From a checkpoint of a small transformer trained on Wikipedia.
Training: a variant of SOAP for these matrices, 5251 steps.
Each number is 128 + 24 x the weight over its row's rms, rounded and kept within 0 to 255. Layers, rows and columns count from 0. The size above them is the row's rms in percent of the matrix's.

# layer 9 attention value, 512x384, rms 0.0492, rows 319-354, columns 96-191
size [ 89  84  92  94  86  97  89  95  89  89  96  89  93  94  95  94  87  90  98  91  88  90  90  87  94  88  94  90  85  96  92  98  95  88  94  88]
[[150 171 163 100 118 122 119 101 115 129 110 138 147 119 119 142 115 122 143 122 155 150 139  89  92 139 133 156 204  99 130 152 122 152 147 118 159  68 151 135 131  84  86 159 131 144 104 128 149 134  97  95 139 140 132 103 123 131 112 111 132 151 112 152 117 154 133 132 133  97 142 117  86 109 129 153 106 140 137 140  96 140 114  75 132 120 102 145 116 104  92 126 149 150 129 158]
 [138 185 127 126 119 122 113 176 115  92 130 140 119  99 131 121 159 114 138 108 121 130 110 130 118 103 146 127 153 158 132 160 128 144 134 102 114 136 142 125 116  94 121 116 122 152 129 124 119  61 129 101  96 126 124 162 109  88 121 114  79 140 117 129 139  99 115 111  98 125 135 111 155  92 106  95 106 149 134 109  97 110 139 145 168 158 123 123 122 106 162  66 120 132 121 130]
 [139 116 139 107 126 184 143 114 139 149 130 146  96 148 142 174 130  99 137 132  97 127 174 137 138 134 120  97 169 134 163 156 151 128 134 183 133 134 129  98 108  90 140 125 121 121 141 142 155 118 146 129 176 121 120 115 134 136 152 106 103  93 140 136 134 131 129 105 105 147 121 119 105 117 146 140 137  95  86 144 126 137 121 135  81 131 129 159 140 181 108 110 125 162 136 133]
 [142 131 137 117 114 145 130  69 136 122 128 109 109 128  93  87 107 131 165 126 176 117 148 112  91 140 116 139 152 141 121 137 166 105 100 142 134  80 131 116 120 142 146  98 119 151 124 118 143  97 123 104  94 146 106 147 109 101 112 147 142 169 132 152 139 163 136 117  94 120 143 168 136 100 127 152 106 124 129 161 114 130 138  94 102 102 134 143  97 126 143 127 115 195  98 126]
 [146 146 141 147 116  93 114 144 126  88 115 119 107 101 126 133 110 161 117 121  82 138 116 114 162  99 176 139 120 162 163 119 120 111 139 163 140 131 177 130 128 122 130 117 137 153 117 117 136 121 176 190 107 176  94 123 137 130 137 151 148 135 151 126 166 120 111 101 130 126 132 141 123 189 144 104 119 142  88  99 101 127 133 105  92 126  65 150 165 137 149 116 108  98 140  96]
 [132 120 143 126 122 151 136 126 158 126 120 111 139  71 162 118  89 121 169 141 102 118 177  94 100 134 149  98 154 124 133 146 159 125 103 108 150 145 122 136 144 131 131 157 124 115 142 133 128 100 135 144 144 127 142 147 157 162 136  93 100 148 130 108 143 129 134 106 126 127 131  97 158 125  95  69 128  92 142 143 106 140 120 169 124 137 120 128 152 125 130  94 117 103  82 107]
 [108 146  99 158 107 146 170  99 153 145 106 146 127 123 145 146 170 120 139 131  91 142 145 134 119 129 148 152 137 122 160 129 146 111 117 142 139 134 152 145 167 119 125 103 151 120 119 124 193 109 131 116 109 115 156 121 109 139 125 113 125 128  98 100 103 126 167 153 100 136 183 149 130 151 125 152 122 111 160 132 143 116  81 110 132 121 150 113 136  81 106 120  79 138 192 151]
 [119 111  98 148 125 113 165 148 110 131 138 154 109 129 134 141  98 130 128 145 175 133 136 139 150 151 110 149 124 132 150 120 119  96 145 104 147 121 107 114 153 136 127 130 129 151 151 122 171 121 132 108 140 124 123 157 163 120 108 132 136 124 148 112 149 112 109 118  96 135  95 113 157 153 104 146 134 111 108 125 190 134 117 123 107 131 166  89 111 136 146 157 107 129 112 145]
 [154 118 161 171  75  81 140 126 110 141 161 134 145 161 120 136 143  80 158 105 106 117 161 120 115 132 140 159 155 128 144 192 103 125 145  83 140 142 135 127 139  90  87 112  72 123 153 107 152 109 119 153 172 130 153 143 135 148 172 134 129 155 109 122 174 142 143  76 101  89 112 129  74 113 154 122 127 145 151 141 159 145 124 109 118 125 156 111 144 120 125 127  74 148 111 148]
 [105 108 134 132 132 125  78 106 148 154  74  86 106 149 108 129  85 153 127 162  69 116  93 142 117 147 132 122 130 121  53  93  85  94 141  90 123 150 129 105 157 135 141 138 156 109 143 143 129 168 141 138 137 142 123 161 126  88 131 137 112 113 147 114 156 150 153 150 131 124 138 114 132 140 120 125 126 123 151 161 126 143 100 127 131 161 141 123 135 124  93 144 103 144 168 144]
 [171 112 126 128  86  89  97 113 150 146  96 103 105 104 162 109 111 154 170 144 116 138 121 146 119 160 116 144  75 121 110 173 132 138  63 133 113 125 137 157 131 140 108 167 147 105 120 131 118 134 140 106  88 103 125 130 109 122 141 116 128 102 149 149 154  85 144 124 155 101 136  93 125  93 144 171  93 170  97 150 115 121 117 106 138 133 127 125 168 114 160 134 160 141 136 129]
 [146 109 124 130  96 130 130 112 120 157 104 116 111 108 148 125 180 117 127 144 101 170 145 114 118 141 167 162 110 129 142  97 111 159 124 131 144 128 119 128  99 106 127 106 166 106 108 146 136 135 178 127 132 114 145 112 119  99 122  93 123 108  95 103 114 155  99 110 159 167 144 125 104 110 137 141  96 110 120 125  84 142 168 118 140  80  53 152 176 124 129 112 145 146 122 133]
 [116  78 126 131  77 134 152 157 157 129 113 135 149 128 110 119 115 139 140 117 126 106 139 161 141 143 125 164 135 132 109 177  92 118  66 165 138 153 171 110 158  91 146 142 109  98  92 120 155  79 137 170 121 158 163  85 143  99 103 109 109 116 116 133 152 126 188 120 115 156 114 101 138 111 177 138 146 178 139 158 112 171 128 114 106 141 141 185 175 115 130 152 104 131 166 133]
 [134 110 127 134  99 174 103 139 125 172 149  98 154 165 163 141 123 113 137 165 168 118 139 128 161 116 115 116 143 116 143 160 151 131 109 100 154  82 162 140 126 109 135 184 167 118 126 145 134 122 110 113 152  62 118 144 128 137 137 114  99 120 114  95 116 136 129  84 136 101 116 120 125  67 158 142 106  88 103 111 146 142 120 143 181  94  96 147 127 105 106  79 170  98  91 105]
 [130  98 133 121 102 143 104 126 159 137 118 158 120 151 121  98  93 107 158 169 125 100 131 133 158 123 132 133 115 133 114 114 163 110  98 160 142 168 144 134 132 149 168 143 123 118 127 131 175 107 124 151 147 127 115 142 135 154 177 119 112 180 113 153 144  88 198 125 160 128  81  92 123 116  91  94 147 132 148  97 127 102 156 127 102 157 127 165 134 156 126 175 112  99 112 147]
 [122 145 120  69 177 110 132 144 101 133  99 112 128 137 126 109 154 139 148 131 123 116 120 165 116  95 112 141 115 111 151 139 160 139 115 139 101 108  89 124 139 129  79 140 143  54 144 137 131 101 103 123 132 175 100 158 165 110 130 142 185 148 171 119 140 151 146 125 104 138 134 125 123 129 159  85 160 178 138 153  99 101 148 110 132 123 108 161 112 104 154 150 158 124 100 104]
 [118 134 160  98 109 101 138 116  91 151 133 100 116 161  89 180 128 171  94  98 144 109  55 122 151 101 114 129 128 148  90 111 111 120 121 136 103 125 109  88  90  96 106 138 114 113 137 131 121 112 143 134 139  83 120 115 138  87 120 135 140  40 139 129 118 173 138 135  95 118 124 123 147 146 126 129 111 111  97 154 117 104 134 130 102 138 143 114 103 164 106  96  89 146 156 126]
 [161  96 153 122 120 107 164 160 130 117 128 134  87 156 162 139 118 112 134 148 141  97 113 152 148 163 104 121 143 145 161 104 132 132 121 127 113 104 121 120 153 158 108 123 117 128 202 119 148 107 116  90 134 101 140 176 117 105 148 177 131 123 176 112 163 128 105  90 119 117 126 132 119 111 153 152 172 114 115 163 115 127  63 100 105 154 114 110 149 123  97 100 117 108  91 165]
 [148 148  94 152 163  91  97 151 126 111 135 123 102 167 124 164 154 152 104 117 111 130 109 139 131 135 129 147 104 138 130 145 131 133 173 120 117 148 103  96 121  95 132  94 161 125 133 142 139 114 138 171 145 147 151 128 129 108 134 145 160 143 107 152 123 142 113 146  93 175 113 147 148 104 132 191 133 147 113 167 156 113 167 127 141 125 115  91 115 134 107 159 133 116 160 124]
 [ 86 157 142 152  96 132 118 122 103 102 151 158 165 114 117 116 162 158 148 144 165 134 178 140  92 109 137 156 156  82 132 123 119  86 126 150 127 142 108 125 114 202 113 161 121 161 125  84  92 145 109 177 132 149 143 157 110 133 158 115 124 129 139 131 150 119 164 149 176 104 137 127 141  91 144 161 141 170 105 147 126  89  74 101 141 134 138 127 141 110 133 168 141 134 123 144]
 [139 144 114 154 142 109 129 124 113 108  95 127 160 118 117 110  96 129 117 143 133 160 129 119  98 104 103  99 147 115 137 123 112 100 148  78 135 136 109 132  95 136  87 128 135 145 113 133  96 161 139 143 100 182 123 137 111 141 157  90 131 133 160 150  96 154 152 133 131  57 165 105 126 127 126  86 159 160 129 122 115 156 126 136 124 155  93 136 154 157 147 151 141 153 120 120]
 [149 140 146 100 106 104 120 149 110 141 178 154 122 148 117 152 132 166 131 140 132 128  78 136 146 116  93 126 104 146  94 139  94 184 127 117 104 151 107 108 155 106 128 156 121  85 127 126 102 105 150  98 173 104 185 143 166 125 147 162 134 148 122 161 141 116 145 128 162 145 110 140 114 166 119 131 140 144 166 130 124 139 157 101 110 151 146 127  99 148 138 136 120 148 146 141]
 [103 111 146 119 146 174 134 112 133 155 108 129 147 143 155 137 112  91 153 159 156  72 121 123 109 114 105 108 100 137 128 148 137 113 126 167 137 141 172 120 159 109 161 102 107 101 112 147 117 121 122 123 114 108 125 120 111 163 121  79 127 144 158 140 112 143 130 152  72 162 183 125 134  97 178 126 128 124 155 106 113 105 154 107  81 106 178 176 156 145 141  78 106 147 173  84]
 [102 108  98 121 110 133 108 118 127 115 145 132 146  51 117 111 116 159 130 129 160 122 157  90  82 110 137 113 154  95 145 106 127 126  84 134 162 166 145 122 150 111 106 125 127 164 101 131 108 151 129 108  93 157 133  81  98 130 125 107 119 174 108 148 129 110 108 149 103  80 159 120 113  86 152  91 166 184 116 154 155 109 136 139 145 133 113 115 122 109 101 107 100 120 107 175]
 [152  91 126 156 109 143 153 122 112 128 114 125 110  99 141  96 113  91 138  88 135 159 132 112  88 130 143 122 132 150  92  98 119 137 134 187 163 108 128 155 157 136 150 151 111 148  91 124 165 140 130 115  73 125  91  84 127 125 100 110 120 116 136  94 118 109 154 141 174  92 120 121 138 156 151 136 136 149 122 126 129 127 124 139  91  86 101  89 123 147 154 160  99 108 139 133]
 [107  77 108 159 114 156 116 108  90 160 139 122  96 110 121 184 147 135 150 123 141 133 104 171 124 188 118 116  95 114  94 110 111 135 124 138  97 139 130 119 138 155  89 130 146 145 127 140 153 133 130 140 153 121 108 100 164 104 111 137 153 137 143 157 132 154 131 146 130 163 143  88 107 140 119 152 163 132 118 105 149 102 154 120 141 104 149 168 129 181  92 131 164 131 119 133]
 [126 154 141 138 109 145 124 166 184 153 128 134 122 169 123 109 153  88 122 111 123  99 126 144 118 141  94 152 164 155 131 160 145 135 165 158 130  82 104 101 106 142 154 110 135 123 102 132 137  91 127 159 134 139 102 126 132 127 159 116 143 125 110 152 128 124  96 152  95 139  91 149 141 124 111 135 109  73 149 131 130 142 132 117 103 103 157  96 134 127  95 167 100 168 177 143]
 [148  95 169 165 103 135 160 137 144  95 139 128 138 140 152  99 132  79 108 107 115 116 116 106 145 144 154 125 139 134 108 128 105 147 134 126 138 156 131 161 108 116 142 127 135  98 133 135 101 138 146 140 108 115 154 126  93 161 113 119 122 108 115 124 144 128  99 125 140 145 150 117 157 139 104 120 114 144 160  99 109 185 151 122 121 107 100 124 132 149 126 122 122 123 157 137]
 [102 114 169 157 154 150 142 180 126 102  89 114 166  98 169  81 137  92 136 161 129 138 161 129 136 129 143 144 137 164 130 128 118 146 134 115 189  92 118 140 112 132 123 104  84 137 159 142 124 153 109 123  83 134 161 163 100 118 132 111  66  79 120 167 111 108 200 123 157 159 105 129 126  86 129 111 184 115 114 134 131 160 111 123 122 126 135  92 147 147 117 105 139 135 170 108]
 [120 131 110 129 109 117  74 143 146 137  96 168  85  84 140 148 148 198 125 114 120 129 126 131 119 165 129 107 163 118 140 140 105 111 145 129 128 157 120 127 122 150 106 123 183 132 122 132 127 122 130 157 124  80 139 111 132 126 101 124 116 103 130  93  82  88 113 111 141 127 116  96 134 127 119 133  95  89 146  87 138  75 122 159 127 126 111 135 146 120 138 106 105 113 107 117]
 [176 145 108 137 122 100 163 138 137 121 128 121 159 158 140 136 126 147 143 148 115 131 146 151 135 112 140 191 149 115 140 125 144 132 120 194 165 126 145 168 140 155 162 153  96 149 160 102 216 144 125 107 136 110 118 137 144 117 153 152 165 164 119 103 164 123 146 123 136 163 139 140 122 157  91 125 115 110 109 129 146 122 137 113 135 101 148 104 132 118 148 111  88 121 100 117]
 [118 124 128 165 103 131 144 118 158 128 149 133 140 104 108 158 124 114 149 165 127 115 154 186 103 155 162 188 138 124 104 151 117 111  87 108 175 166 144 114 152 164 133 140 149 146 127  86 128 106 126 128 167  95 164 158  84 151 162 131 112 110 161 145 126  85 187 103 139 127 138 158 146 134 143 124 139 138 139 125 121 178 113 142 119 146 161 117 125 142 153 118 137 142 168 128]
 [157 106 110 112 171 137 155 137  64 149 134 131 131 177 116 123 139 138 117 122 138 182 123 138 119 135  98  97  79 121 142 106 142 121 147 140 150 155 102  90 127 151  71 161 114 162 122 165 128 139 146 137  58 175  96 120 120 144 121 120 113 125 138 105 192 153 134 150 122 143 125 123 130 169 133 115 158 172 129  88 147 127 111 133 139 155 112 157 125 162  93 158 144 101 100 143]
 [125 112  98 134 110 145 137 141 117 141 128 136 106 161 150 118 140 124 174 119 155  90 146 121 152 158 105 126 126 121 136 172 131 149 179 104 136  94 106 139 137 118 139 132 125 113 154 135 106 143  92  95 138 142 141 134 199 101 128  93  98 175 126 156 122 175 127 118 146 154 108 109 110 129  95  76 161 101 140 130 128 149 132 136 139 101  95 155 111 153 153 151 163 106 134  96]
 [142  76 133 100 111 109  99 115  88 124 113 106 128 155 125 151 119 166 151 142 141 151 146 135 122 132 118 137 112 147 131 181 144 136 105 106 166 154 109 123 123 119 107 169 120 109  70 148 120  94 155 118 139 114 159 153 111 169 148 114 118  90 135 116 123 119 106 102 146 120 112 108 147 116 106 177  78 116 146 118 122 137 129 177 160 120  92 126 117  97 147 104 149 135 107 104]
 [130 140 114 143 115 117  72 155 132 146 124 131 109 165 143 127 135  85 155  99 141 113  88 117 168 158 122 140 138 101  96 173 139 143 126 100 126 132 120 148 127 130 147 120 120 100 100 141  84 135 122 146 133  99 104 140 157 132 122 125 131 120 119  82 134 138 152 147  84 126 143 101 156 153 157 120 115 153 155 146 102 110 109 170 157  69 166 121 133 114 157 111 123 143  97 121]]
# layer 9 attention output (transposed), 512x384, rms 0.0768, rows 319-354, columns 96-191
size [ 89  90  87  96  91  93  90  88  90  90  94  92  93  93  94  91  91  90  99  91  87  91  91  86  93  91  95  95  88  99  89  99  92  88  94  90]
[[136 131 148 125 104 115  88 173 115  95 156 117 131 117 147  93  98 100 153 155 101  92 160 117 125 122 130 117 110 108  84 111 146 113 158 114 168  66 175 122 100  74 108 166 160 132  85 118 160 141 115 129 121 171 167 141 113  76 123 133 152 136 123 119 126 152 130 177 141 148 128 152 106 144 109 118  83 130 125 127 145 145 155 126 123 132  90  97 108 104  95 119 133 139  71 119]
 [163 123 111 104 174 118 102  98 123  99 171 143 111 133 126 115 139 120  99 108 115 127 101 157 165 139 165 119 133 136  96 135 140 122 167 115 152 137 131 126 149 116 130 135 108 165 155  85 119 143 175 104 164  98 150 101 129  63 159 127 124 137 109 140 141 125 148 135 139 118 115 144 122 161 114  93 103 141 145 146  82 103 134 168 115  65 107 128 184 135 155 138 127  73 123 149]
 [140 133 147  83 124 126 101  97 153 124 138 129 145 135 112 121 141 147 139 145 161 120 107 108 144 152  90 122 171 149 149 109 171  98 124 149 113 132 147 126 179  68  79  99 109 121  76 102 171 127  92  66  77 135 135  99 100 129 121 131 106  94 119 123 140 133 107 144 130 119 150 117 175 145 158 126 116 109 107 136 112 100 136 145 133 135 128 146  93 106 125 106 110 147  84 166]
 [108 112 107 140 158 153 166 137 157  79 136  54  81 122 134 105 135 141 107 108 122 144 175 160 122 152 140  85 148 139 124 144 143 157 133 131 123 103 130 131 114  63 165 152  88  81 152 124 124 117 116 128 104 149 166 133 126  84 109 141 122  94 186 141 156 136 113 122 149 116 123 130 155 168 147 114 103  95 127 110 139 134 165 119 121 102 125  90 163 129 131  96 119 139  86 105]
 [140 156 121 150  85  92 137 153 127 115 127 105 101 191 123 108 119 172 139  97 152 121  96 124 105 127 152 156 154 164 140 108 113 102 171 140 177 143 147 141 131 135 117 135  86 169 106 128 112 136 175 118  76 120 148 119 118 181 137 135 166 133 109 149 125 156 133 131 131 142 112 118 133 138 166 153 147 124  84 165 159  93 114 115 154 122 150 153  86 158 185 121 137 137 138 148]
 [134 139 135 102 154 121 121 146 119 145 119 108 119  94 129 120 165 116 112 120 128  83 115 168  69 114 142 119 132 106 136 138 135  94 141 107 140 132 127 109 124 150 121 130 168 129 138 138 131 138 131  95 137 120 115 154 122 168 179 127 132 166 127 131 151  66 147  98 177 102 155 138 129 153 128 101 146 140 141 137 113 188 121 145 124 118 133 133 124 135 148 129 170 132 118  95]
 [144 133  97  83 152 127 101 163 134 158 121 150 111 140 151 181 115 106  88 138  62 112 126 137 143 125 136 159 166 168 147 137 123 120 142 120 114 128 138 155  82 146 130 134 127 102 149  93 118 152 144 106 120  92 169 159 152 166 139 113 149 154 110 123 105 157 102 145 126 147 158 104 122 103 143 126 121  99 124 109 128 125 117 101 144  99 103 118 112 143 102 136  77 174 109 141]
 [122  95  97 144 127 131 125 116 103  95 102 120 102 155 129 131 117 104 119 118 107 130 125 122  90 138 155 124 127  96 137 160 105 150 165 137 116 114 143  94  95 130 119 133 151 115  92  99 136 124 169 178 170 128 116 121 143 146 147 100 170 107 175  94 128 118 143 123 106 124  87  86  92 147 160 114 125 132 129 146 163  99 150 104 149 105 137 116 147 131 119 112 139 109 114 110]
 [157  81 119 132 116 127 143 151 117  90 152 130 160 104 175  94 134 107 132 182 127 143 128 114 164 150 133  96 168 131 100 169 126 127 147  96 128  88 170 148 148  84 124 114 132 165  98 105 116 159 137 149 150 110 150 153 104 173 129 101 142 121 142 151 101 157 146 131 123 146 130 153 124 173 111  81 121 127 159 105 146 101 111  88 146 109 148 144  95 131 113 115 144 132  84 126]
 [142 161 133 136 128 119 155 161 139 104 118 148 117 138 118 135 134 100 133 162 113 114  95 139 150 100 118 113 141 207 163 135 108  97 114 138 135 126 144 152 137 116 126 142 106 156 123 184 134 127 123 155 103 122 137 106 142 102 149 165 119 125  98 133 132 152  98 145 153  97 106 143 139 141  92  99 137  89 111 145 133 116 158 132 163 134 124 119 120 115 136 109 113 137 159 148]
 [163 146 130 179 153  94 123 125 111 150 130  96  93 152 125  93 149  71 110  94 110 124 159 140 113 194 160 156 105 151 140 139 113 126 131 113 136 144  86 114 131 108 113 113  80  84 136 100  89 160 162 150 123 153 109 140 183 153 118 160 131  98 105 102 168 123 118 146 146 103 121 166 130 132 129 147 106 132 175 159  93 152 138 112 103 112 132 140 161 176 142 125  84 159 141 127]
 [160 137 119 157 129 118 148 108 145 134 135  71 140 142 112 162 127 117 109 102 125 123  95 151 161 118 140 106 129 144 153 153 157 133 139 127 151 153 148 143 161 124  95 149 118 102 139 139 114  75  97 100  99 132 113  89 161 119 131 140 105 164 126 129 148 116  95 123 184 101 151 119 124 106 129 123 155 112 136 123 165 119 115 119 120 107 101 142 127 135 141 126 121 119  81 183]
 [165 115 123 165 113 117 121  90 105 132 141 149 154 112 105 175 171 113  93 123 129 166 125 143 128 174 149 166 148 132 108 176 106 106  90 115 159 114  99 150 119 128 146 129  87 128 139  77 126 139 179 126  92 153 110 136 143 152 119  91 129  88 104 119 123 168 115 140 110 106 106 143  97 123 161 100 116 146 147 161  90 166 130 110 126 113 191 107 145 151 139 109  96 133 160 118]
 [143 142 139 132 121 114 122 132  96 116 136 123  82 130 130 125 133 109 140 115 138 116 133 134 101 158  90  95 158 134 137 108 141 147 156 119 153  86 102 121 105 140  75  98 137 147  95  87 148  81 110 105 101 129 147 149 192 163 132 112 127 158 157 120  81 166 113 149 126 103 132 115 111  91 155 128 164 121 132 115 126 140 116 152 137 190 106 129 105 125 103 148 119 127 125 143]
 [121 146  92 138 110 119 103  98 162 148 102 120 140  99 116 118 117 113 117 105 139 126 131 108  73 173 157 112 123  81 139 144 158 160 112 120 124 121 106 146 115 151 123 123  98 127 135  94 119 181 136 166 158 124 121 152 169 179 134 156 129 141 139 156 154 116 135 147 125 112 144 131 105 115 120 114 153 152 109 161 104 160 142 144 142 155 184 108 110 156 130 120 113 150 108 124]
 [139 129 104 127 161 125 152 128 136 161 117  89 126 175 157  85 150 178 129 116 126 125 171 147 139 108 116 138 106 147 115 152 123 132  58 160 165  93 120 151 135  93 147 138 125 131 120 147 118 143 135 139 171 150 136 122 116 119 146 149  70 119 146 125 114 108 113 140 111 131 168 129 134 130 126  96 131 172 154 121 119 140 148 129  80 146 159 140 144 137 144 130 118 121 121 120]
 [113 101 173 156 130 167 172  98 133 127 138 109 122 116 101 124 157 169 141 135 139 141 108 100 123 146  92  98 168 147 104 141 108 104  70 137 103 124 139 139 144 162  93 111 126 143 104 163 135 102 117 128 142 135  99  99 109 111 129 137 115  97 118  97 100 145 131 173 113 118  89 150 161 131  72 126 137 144 113 159 102 107 137 121 129 119 179 139 116  89 149 107 117 134 134 154]
 [167  84 136 146 151 164 107 138 120 132 125  82  78 185 192  89 100 168 115 144 153 139 138 111 132 165 102 106 125 177 144 134 137 134  97 142 160 102 136 127 137 118 132  96 112  87 109 100 138 165 128 136 181 121 148 128  97  81 158 154  80 101 122 145 104 182 114 151 140 104 111 128 115 181 136 125 126 147 126 139 120  72  93 137 163 123 168 157 111 154 135  92 118 127 102 118]
 [149 167 119 155 147 138 124 122 105 127 138  90 118 119 155 142 118 131 120 175 101 145  90 143 150 162  90  99 117 105 110 162  86 130 139 111  84 119 152 147 122 142 107 152 149 112 158 132 142  95 129 156 139 142 144 106 100 115 106 103 118 135 105 125  93 160 116 141 113 117 140 123 186 137 105 126 101 143 101 103 176  61  96 108 129 152 145 138 143 137 129 119 145 148 132 145]
 [117 152  95 122 104 159 155 139 148 128  99 120 152 133 126 119 135 128 115 131 165 127 139 110 148 154 105 162 131  99 152 111 116 103 118 108 118 112  85 108 108 111 127 104 141  94 155 108 112 131 120 138 127 123 111 176 179 107 142 130 163 114 123 110 125  96 156 111 158 180 108 103 152 141 114  95 106 165 142 116 109 156 155 122 135  57 110 108 118 144 147 107 130 139 149  89]
 [163 125 129 132 110 120 140 127 157 103 137 106 138 102 124 116 144 160 177 127 148 137 129  93 203 124 102 116 153 152 174 140 132 106 163  95 161 127 130 108 144  77 113 130 122 178 130 122 189 145 121 159 126 161 149 171 143  98 141 105 127 118 123 117 138 111 135 134 114 144 146  99 135 117 117  99 196 115  80 144 124 124 146 151 180 118 113 124 108 129 137 122 148 127 124 143]
 [145  99 136 130 135 145 113 107 109 128 137 109 127 115 137 106 104 143 106 140  73 146 101 117 169 112  87 134 129 179  92 102 142 124  83 155 105 102 129 150 157 112 184 150  91 134 109 154 144 164 159  92 145 108 142 118 112 117 144 116  65 142 108 144  92 133 133 151 105 103 170 137 142 136 141 173  86 137 131 146 109 105  81 127  96 199 186 146 120  99 160 111 118 131 157 153]
 [156 121 124 104 179 121 109 141 171 154 104 140 141 117 145 178 135 126 126 108 105 160 144 134 100  81 151 119 127 105 174 148 164 130 116 151 100 157  88 131 140 119 143  94 131 116 134 104  84 136 115 139 133 149 134 122 151 144  94 125  80  93 145 125 155 154 148 128 122 110 142 135 139 133 128 149 126 124 125 145 137 151 127 125 127 153  93  81 144 123 106 128 134 134 131 100]
 [116 124 139 118  98 130 107 137 139 115 108 143 137  68 111 146 159 113 105 122 149 122 143 129 120 146 161 126 146 148 136 112 106  97 157 107 145 152 115  90 116 118 157 143 133 122 160 105 150 103 177 110 119 126 153 142 138 104 142 114 159 101  94 102 129 119 154 105 174 172 121 114 112 108 139  96 106 161 192 144 144 145 154 151 148  67 107 119 147 186 102 134 130 136 137 140]
 [ 86 123 151 133 122 126 113 160 160 182 141 141 131 121 162 136 113 111  97 147 143 119 153 124 148 163 146 167 111 107  89  91 142 153  96 170 177 115 123 125 133 126 149 115 143 130 132 105 135 114 131 156  96 147 109 140 143  88 149 117 127 130 128 115 127 132 101 115 115 132 106 127 118 132 151 118 162 105  69 119 134 147 178 128 134 113 112 107 119 144 114 176 108 112 147  75]
 [108 106 174 130 153 148 170 136 140 160 120 150  94 146  99 147 149 109 143  78  74 107 166 146 117 180 117 162  87 142 143 143 126 129 125 150  83 123 124  85 106 128 105 141 153  84  90 134 134  80 141 106 128 148  69 114 148 156  89 136 116 136 149 111 123 117  95 157 130 111 148  96 133 116 140 168 154 163 116 131 109 206 125 140 119 106 128 125 117 141 113 114 113 155 142 144]
 [133 113 100 127 157 153  90 136 141 137 107 121 135 133 160 159 129 146 133  86 145 181 135 131 176 121 120  94 121 122 137 145 142  96 149 163 110 134 134 153 125 140 135 104 117 132 173 123 124 142  74 178 137 125 125 127 116 123  68 124 104 106 121 149 122 115 124  89  73  95 152 104 126 150  84 121 115 122 116 119 118  89  98 139 104 145 150 130 100 161 122 146 125 149 155 130]
 [121 104 121 136 134 137 140 130 133 183 143 167 112 130 131 172 125 102 117 118 118 150 106 162 171  91 104  90 140 133 102 122 124 132 173 150 128 100 147 123 158 137 164 156 154 161 138 158 167 134 102 111  88 151 108 165 152 144 126 100 139 165 154 151 139 131 121  96 124 117 157 131 109 142 119  95 121 122 110  93 100 117  91 118 140 121 112 148 159 158 128 149 104 121 146 103]
 [160 115  91 126 122 113 107 118 119 102 126 114 150 146 102  93 142 108 119 116 122 177 114 104 170 148 133 141 112 165  89 143 173 115 140  75 182 177 162 143 171 151 148 150  83 209 147 139 128 138 139  83 151 121  87  92 119  67 120 148 111 133 143 163 112 102 123 107  85 112 130 175 122 163 137  96 134 105 139 126 121 158 134 104 161 112 152 126 125 151 117 132 141 107 153 155]
 [127 153 159 134  92 105  96 107 110  75 141 146 117 110 119 146 140 102  86 104 161 133 117 132  93 151 182 133 151 164 136 130 118  99 130  99 126 195 120 101 101 161  82  83 116 111 112 126  78 117 149 104 127  80 101 101 135 170  99 160 134 156  98 121 112  97 118 173 153 172 120 128 140 134 132 186 132 133 176 162 125 134 130 157 114 121 155 138 173 161 119 118 139 123 129 132]
 [124 156  48  73 127  98 140 144 123 131 162  88 173 117 160 105 136 133 141 108  96 143 137 114 140 101 139 119 182 157 103 166 177 154 129 136 139  88 146 163  88 136 155 128 112 150 138 148  99 106 111 146  86  89 163 139 141 167 166 120 170 149 151 111 159 162 122 148 112 165 158 144 135 117 139 116 108 112 106 109 114 104 121 100 145 118 138 153  70 156 127 120 115 157  79 123]
 [158  98  63 138 129 103 181  95 114 108 115 144 132 153  99 111 103 103 107 102  87 132  99 139 140 148 169 126 138 160  99 113 136 131 118  90 122 135 116 111 137 140 102 141  82 133 143 114  95  95 132  79 153  98 139 132 194 124 133 175 126 137 144 116 141  97 123 125 140 139 109 166 146 118 130 136 123 119 152 116 104 163 145 112 131  89 134 114 112 131 134 136 119 141 128 134]
 [108 152 143  82 125 151 155 184 167 164 131 163 114 159 112 160 139 150 112 120 141  99 169  81 155 139 112 141  92 108 157 119 137 130 125 204 129  90  88 144 135 164 147 111 140 140  71 129 119 138 131 184 117 162 107  98 120 150 148 127 113  95 134 115 129 125 103 105 124 117 111  92 129 127 128 121 169 152 103 136 136 155 155 158 127 135 110 155 109 113 131 132 127 118 119 150]
 [132  86 137  97 159 152 118  71 121 112 130 138 151 151 171  95 159 125 137 135 112 133  94 138 114  89 141 141 118 137 110 157 148 134 145 105 130 121 146 118 117  89 125 126 202 105 143 101 175  97 124 107 152 147  72 189 129  86 106 104 104 154 167 100 113  75 108  96 109 104 144 119 120 140 116 135 141 133 139 141 123 150 103 113 114 134 114 119 176 143 102 112 146 129 184 171]
 [156 109 155 118 145 117 128 122 123 124 114 102 113 109 126 127 148 116 130 130 132 132 127 134 135 111 119 161 144 120 129 133 100  83 148 121 154  97 131 151 166 103 115 119 120 153  89 162  85  83 110 114 125 139 116 139 139 113 150 128 166 108 134 109 105  94 118 125 128 131 123 118 128 126  78 120 120 139 166 156 135 112 104 165 110 120 122 125 159 133 135 109 131  96 122 124]
 [103 150 174 176 125 136 111 106  90 106 194 150 149  91 191 144 143  95 117 152 124 107 117 159 140  79 123 106 118  96 123 141 147 186 143 137 151  84 121 143 144 119 122 128 169 136 104 138 144  94 131 179 122 115  74 139 139  95 103 163 132 128 145 131 157 139 116 120 118 144 110 137 135 116 135 102 164 109 128 140 153  98 124 111 111 138  98 148 124  71 121 123 113 118 161  97]]